python train.py --bias="all" --final_lr_fraction=0.0 --batch_tokens=65536
Each number is 128 + 24 x the weight over its row's rms, rounded and kept within 0 to 255. Layers, rows and columns count from 0. Numbers have three digits each. The size before them is the row's rms in percent of the matrix's.

# layer 4 MLP up, 896x256, rms 0.0525, rows 20-45, columns 128-255
089:140140109167161152104080129125138102103083129133116146162120136179134117117074111117112106166129118141131098139106174107122100115153171119143133092133130089110096161136123151083144117090110165100157127128113133112127150118136108184115147120105158115156169149133107128152174104149137091114104104159164128086126104152114148119121107114090091159135107132130107135131094142175136078126118
102:116108174160154164130118158135103165138149183104128194154134158160123132141135070143137131093161127110101169124122157075160168126126093119080099105098142130113116111122135146125134134154149149153114112123098109161129156157138109163120154128116169166122123136098098106159162115144160135137144118150169104112158122131143142171132104109124133135134156152133084126163141113146174120141112
090:117147101151175121155120106148081124089143146176129137162138149120162144128133134077131168129171105121107158086110110129105156113124117129129153111155106143125126115116137115129124157145116126159165114113164107120178177126141126138125125107143114130143109134111147140143087132149122154150164129128092128154160123150157108106123080146117107132135102127138125122151144135128124141087109
092:129132108180119161137123127113134168102104165146142106123128097151143144088127119138146136153106162137118152118174112110146125085154113115102107130162099139125101105119128112071110172138146127142147131107113133103174115128148148105109160125110161128091077146160144148113136116130097151049143098109069099119108123179132127120137077146103163098067132091093138122125107153166124113124110
093:097122173170157135147103154126124119117126133126124111139117081143178140147117133119098145112133105138168118144167141085100126152157093111157156149126161135127104121141134124099113107114102166131093135139154110089142114102112118121116137129135132147114147114166104146112183114157129070135109122120112136129175129135156134079132129129135157150146108132099146142126152143164127149116137
114:105133088139137193161173131164090115136131121151120108142117081136137115085140178118101082149115111120128125096099127116136109096118109106156150109127094131121139160120156151128128100124114092119135125119156136138130194108105180094101141106150129160095107116101109138132070144129123139134094142122165147150140124129153103116143094152149157141145137149139171108134103163142068114148119
102:096128147086134147111116075134106125115134111115171091159154118108110139124149149124142089148160143094148080108119138133147164136169115154144187114134099093172151149116123128121120124173148160103099103094111137174123150127117152129118117146127117128138120133117167146093123101108125139121091117115101156101165093187155120157093137134101157141121111094123122175109107149159085105101123
109:098120145123170104125120145195158105110110124139090142118110145098170121137136130091127131152117133093140134075095085134120149175121110158133123132169099121124116147159109144117158157160116137142163105144150183116147143156122167106113166122163107116172093138116146163161097130103130114126120129124144140118101117141109110137159175095130176089070102145158106141150159112127097149103137
104:156126137141098149139157100132112129139158118115122172119098140100203122094147110123141130120124165155133151120160143147139132128124115098108119124181124137150124130159154124156167124170097112137107093170141080149134165199184169109127164148157177161146148146117106115156103131134153105145122107178126129114116127143135096118164161115114143082124156142138121132102104095132154141127151
104:153097129165129160135176153162161158157130121136127117106163135110084128120103175107138137126141129095064106109125128131130104099154112104096130130154103128109133157119103103100173132161164110057155128092133115121095136100144133140105135137142113114060133187141138163094133125146131121109195153131085131097084154115113134119113156124132079126147120109139137102153134128174131114112147
091:108149136136087153115115121133131159144135160121141118126094110145118122116124119091088155119119122131126138118128106115091145120154134159128083168179108112133199152111125147142114181157119122158133130115147081151156193152109132155094065126086150144103136161136134091118099102115076116125127114085088102162164122136128100119096140079104126140129109141086133137175121090097140148135143
109:106049124189107126147132140131154129167096106110124127182148133066145109139102091107120098134128159122110161125123127148079124156150156107158121099103137129095132145152125133102139163133152122189090138119117168074158095129145051126111099122140124163089175121076127125106160139095119148122129126146130118122090155132174115110150111133110139139139138111076132108098111116154095104131130
092:161137121112117142116106113099164137094103155171131090106126148092123138159097142184086124143108122140125141130102140128151099128121116129117078117130143110103142178153081119121125144129109178124132122123158139156125118098147098132140164150114108134148105139156170121138067143072139144066136104078148130145140115085147086163139119109135083131155172109113157119132122080119110096123101
099:099145138130147110146126113108077129142122142155115131079149148106104108147148154150135108139122160162136143154116097162131102153150148126096129120120127103106142133115134113109145119145123113116155104123161135182131134152131131127091117133114134125084116175069127125091167137204102089104124159128138163109136143131154105108094138131159140141146136118105072147165066098158127140103114
098:110127127121144160082162069162105099096127146124098156111134087135122126118108136140105157098076133131125110120128124102144115105177130105208102119134133122114141147108133117145131089153109112152163119150119144124108167160107170127133144107144139147113166153139119146165107159160136142126139100119171115145214174143133127138131104162162158157125148153091138088100125149125144112126113
091:154141127180071101114112111144163148120143143141157108108075129153111094162068095095143125125169090135144113107121138129111103138113113110149115139139076096114141126109132147149148137128110137174127203104150121087123149122155111138136145119107195088080101114126091149153106134140116183106141164103144110141097131110149093135086156111164120131140116106133113092112113116126109129098176
098:157109096103150125109113102125117133103161134149120121142098138161130131156097146201094145181136158146119150134140125145120173112120053138151132101136139133117103133093112138130097142134109138165125102153137127131121071120125128129173130131106178092151133124115187132138132145140089120124122102119161110133119124119098153149164166125138127117147135073126109141085107120135138100116137
109:114153109128145102170116120114102108118114128128166122158119125086117178149133085122125160129137136140122104079165126123155116164147118124156113125140107140120105163087122142102128099115136199080074112131133142147156108149146138147149107129139141147138191144124161140139151134099117130146174199129092113124082112095133139136111189116148131126142127094117103119120109108151153085132105
102:129146098142143111160137107133091102132135166112138133178102146101117107114143146144124159093118133149160095104122119134153108161129162144104125128197162131169130110110123127115166102099195101088141106124137135150134138089129113149136140135102180156148171125139129116147137107129129097105124111119131111105093093135143129156124126145114112113158133102153118113155126125129167174135088
098:141168127142132122133111138101139121136157147094120123098117128098135141145140095113118139133144122094103128155104113163101181147123099142077074122131141151133153115105115101087151146156164154086166152121150119120134170141165109100111137123065124141112095130128176125128136119172106096110130054097147104093106143124163125148166117145129134116136103145168127163143090149091103133127131
090:155132119127133106108107142177140100134112085155160126164147130143132104150118132107129136102119097119132159166111110132103093118123090161137168179113118107151139105134131140125140144161127124123106103149102130186149119128142126154137146137166122129118099133142156166117154120097142098119132149099137085107131149175165103152135147148144159173127064142096191126168172128151123155144143
098:121096070099095121116104135156137127153122129132122105130145118151141176131100109143057126149145130140144175110153136125146116159118120118099141159117135101163150101155117140106121140170120144095137145124102137123124108145127119125147136122129126118140155167152123104090113120144107158086095159117118102102170127145138146143104137143123089076106137126132153144125113134134165115110170
096:115138128142139117111124112136150146119152083128109122126090105138154140142144124136095114140116115154121172122094104090111113150141154108166167108167182096161133127128127143178133121163170130149145118160135112179142145107166102128097133144127127108138134094158163133140118113118094164136115137118109146117155164147108134102139126135166096090140155164130138173148102153102127110178093
090:098143118137140095127122134156134119116119212112167110129132147135145125135118129134152163124090104096094081134164131150091138142104128144155146067115129115127178123151152097110100119138164131103112116131135138094126107119135119124149143153133124091167144160109149125092163162137153143098194122156152132119146117124151110127152146116130168158158141073098153133115131140105128151112113
091:157128101100097105119119126135134145150152136061174147110145107125179133091181141109156143158142128136111150139099164085099148125094136158147143150166150105137108125111124106142118156127114145115087145139168102112111162128162114140101130116127076078115116143153145141123105137134139161149140147105063131139121149141097120126148129076127118146114105127121151155113182122147109129164099
101:133200110130115174137143149142099180138077138170127128116139088131100102154131093155110128141099167134155082116140101142154147125147132138137106105106130126168135113144120144128084083074123120068098117152144109147127128166138122110161134164155080151100140164178116113180118092100113098109083131129104181142118130128112098108145149160153130127127150117145148137177164134117126197132153
# layer 4 MLP down (transposed), 896x256, rms 0.0505, rows 20-44, columns 128-255
097:127121134111168121088139169114169135142136136072152077092104067124148141096136122109160145101092129133132138098132113099198129135136164125109122119147163143093100116126147159124114127122098163134128121113151153135146095159124115138090146119137121159142142077109129085094166115151208120140117159136139161161115111172141123123110140147131111119143110143154154112133124131102136123137127
103:121114135169174066139130109175108121103116141113138101160100095111070101076121109163120115118080161141130123096104165141146135140142160115071136102126137088136134098107125077099177131139133120133131149162154105129088179125166115146114133161149093086109130088119140132133152124111119104104081096135121119132101129134102127124114136125120132151106092130123084133166151142151128173101136
093:128133138130148128118141165129171135139112114124117107076125105116160136153152146114175137160056110133175105188141134151153139147139132141130114132112161119140114126132122110115059087147103152109156155136129089110105069121127114130112112132125154129176105124085114096171123133126126147105131116125162127067102134143134164148101120115093143134096184154132133136151120139103119101131138
093:117106146108115138131122095151116066150140081125115095142132114133142103166110134118133146151141134089124158102084142162131149175094113124147103077118107117175136066141101168133186090123106135108108080155150122115090112089101119124145102124091108136154152090160071170132139140143117109174099138151143171129109138092139103140121125114139130142127114125119120113121154097112091149125108
088:110124114121077112141137100092187111106103087125133145148113106135153151134113152147099137124139089107157145158061095108137120092153160143122089124077115153073122189105142154148136128156105109146201145151117133178134172112149155113155141141117147148150136121122121149088110120135143113113133189167114126124142150112138122162131158185119127090115124108123109120091140144133107124137127
108:104134152142142158137110127134086123117133137091138101110154117156139129134136116119108103108129137148113157116119126102117125140127116124145146155117092114110130067114127113117094086110113123097165116124103153158166121122106147092172161139128098161144139102146150107202154107117075166131082130170116141137079165145168104102078114112113167148111146099117130177141149164105108134131101
104:153168094153171111136163112151152133156146123098127084079149129135113102101139142152181119130107133117118154159115137137098164091119110143151094121158151117162123120128115132103113133108089110131165140121138106156100125163102168148127164131117086088149132102101109098145163157142137118096129112118102162123136188130116145156130165109144093111132099146104139094112133132154117108103125
103:132148148160136140120108120131130152131145137134144106106121134114127166127129130139139119120100102099161097154132110151129121132141112112092130139087169136113093151118129106169113130095128146154103086141145152136167148158168151146086098082100137174124137109155105138103135159134129166099173134185116135140068142102125124167139108159127136136120176136108107120104118127132117123118139
106:059118074121172101088106139086116144131152114121132141106130116109099112162141079119122132150126159135159134122103117104148163138127102144113131142147152143131138139083088119202137115119110132112122134118115139127135097114108120141138145124180124112156108094109127133137175099098122120127122150098115102161152131163115159135116088106120138109137154116080126127147160163110149166132097
099:097156150073136107060112131135167135127107159103108114136144132106179098131136124107115115097145167076123128115134119139135141134166098079137186089133123151151084082137101133154119138111152167126104129138151130127140117164114121076113130105148127096137146153161069130181126097174113109138132140125105122141075114102146095106170146125117162133113141128092157077151094128120143177100135
096:110095109146131110127170119171170153147149135116123118178130114111090141155123143139145126122163143135120120131152139090155125091157099148144127091143117153114109093129138140184144102100125128089103122142112152131145128121106158142117152078171148136098167115144088126163133132124166156160140085145128132129101109108184184108152128146113067095095072096095166118112129134118145119146102
100:150136086140113092101152118156125102106152111113126094169127129137170148142156141138147127140160110130149118127138147112113133137108091106094159080134141140128124159102146164174129151109149096143100152149125138143181148102137102143094096100071158109181152150150127117108124128166108127121123092129145131145084105116128111159145149107102141118134160116099082126099144115157090160149134
095:134115063110145161116154103100127134145136105127090147140176110104138128095076136172137082095153129165125149115110126122177171157168111091115108111150129173135112118134129088113121108182152139105113152118086105122116156101108121135131136128130136118123120144113098144121181120136123158155170160126112158146157119178075100129132142133125099147077086124131158140172180144084129131166129
101:090089129071121135115146137150141134136121113100101106116131145179167157119118122149145156099156162126139179152129145067112152136091162059113102115149128153123112117192103125164132137097114162100132175116134117145146085129139126166118127137103172113120147111147114192137136127135149125137103105100167124109110122104104135102151130099131133157153106152092122113140162127134101163130138
095:117099142153139127126120087118159151133102144097148149151122133184156137175134166097106104162159145115136143150105148146139134106167143123122136131109171155150078132136159165138095136102093090136146136166090118153145078117129089132146157135072111124147140069128139144113124081109143096151111153137140125117124133102108148168094133123088125103126123154109111134138086111115114137131146
089:122071116143121146120136103103115111173112122113117145187151127162146131144145109162134135087100092133156120125133132140137118132103117124140101149084121139130148168141119166103118110093113104112083124111145147141126194108128085134098145130078095176147155115122134097162100141148078122128146116109143136172085103140121172095121103130100148138097139166089146153093129158109147115141112
093:147106163158174118162111150171106119160139090120119088113132117125130126126128123150129147130152118160096148080131099134110145141122132148130175156140130107106070111145119091107131087101150151135098119149118112129136076144113142151128138082151120127102089121147119129142120121142136120134067145132157132142149141110101160136104079079124151065178136155166148096141148102073130175137126
102:134152126100094177110123132133123093117166149177110117140127140145162123128136141104126118129130184138113122167139121116146151112124128143137134124137145107145156181116085119149107123114124120119126118122100159145138120131167132103176162078100130112104105122172124128091115124102116166127115104102094138090156117145189123133106133171123170110132124114107163135131103079116150145148153
104:093132150116104127129127118124152130128121092111124132104146138098146126129140149101162142143115166172147131124099131141121153171140124160111132134100106126130138132117152118180105101130127143133168203177097110138112163156140121131104179148126120129129185109104101131153086107077111151095134164099090110115150080135120144103155125168143089126093146150135171123134136153117125127147181
094:106125128131104107138140121147138109133074122117116140145106105143166103112125160189130155071134144174106146160134141073114140116146145086139188130116158113109111151089121117139100155144123094155122100099100128155140135119103147107088163116125115132093135116126100104152124097129164163123160089095133145173110135098107156097113184139121139081116152140133096147079133141175136097162129
085:089145171136172115134100137088161121143086130121116129140141121139103134112159105136148084188081150100133135087125102135113135112122140116102077135161149161136143190131145143101111143138148113143142109142137128104123127100111154127115114119154129142115088110123135116090137138140097041140127123157141145121128088132130116166140126160143127145169143168113142091142135107133079158158115
106:110142116151152137164112112119122141145140132108148057116131129106081149078170111109152141126104128150096156115076140084145118120140136113118109095196093150143129064120106105129143154132141107097125096149108167162161120157100122112138096089116104130129110092141119106145122128085115099077149119142117135145130137148129106145100112130122186182111125159090131107156162140105102118142155
080:161136142144139133161128129116082107171103162130092144145088127150078095095091079138104096137127118172160125159133092129152129137147127137107099160112139143141164153132171115103096139110134142137143130151152145088105142092123143086088139074149122139117108079145130145147170163140152132161109163127146158102147097140119094136132159166169129140109127116100109105103137143129097125097093
093:091113123143110133168159142139141103096115128079125070140153124085078116145157138106147139153100096173132131118147120119106122130121126055113112068130125159095173134116154135139111128129182151117112141148148177093160112136132134147142136146148199153180126158142157097175114121120139112158126149136119104114137123137131100120120106153143107138119082105120094128130126100114153143115097
075:128132186164139114194175131085135134119079114173123152143145167115071124156083111124174114128121113109142119105101119112164125160125086102103111129132127165110176172114115147124132192143102134127119092124098135143129150091117148150134154128159150111107100116112152130141113186100155117138119130178138122127125084125170107131117112152128125115142151099106152118139094115101132155129102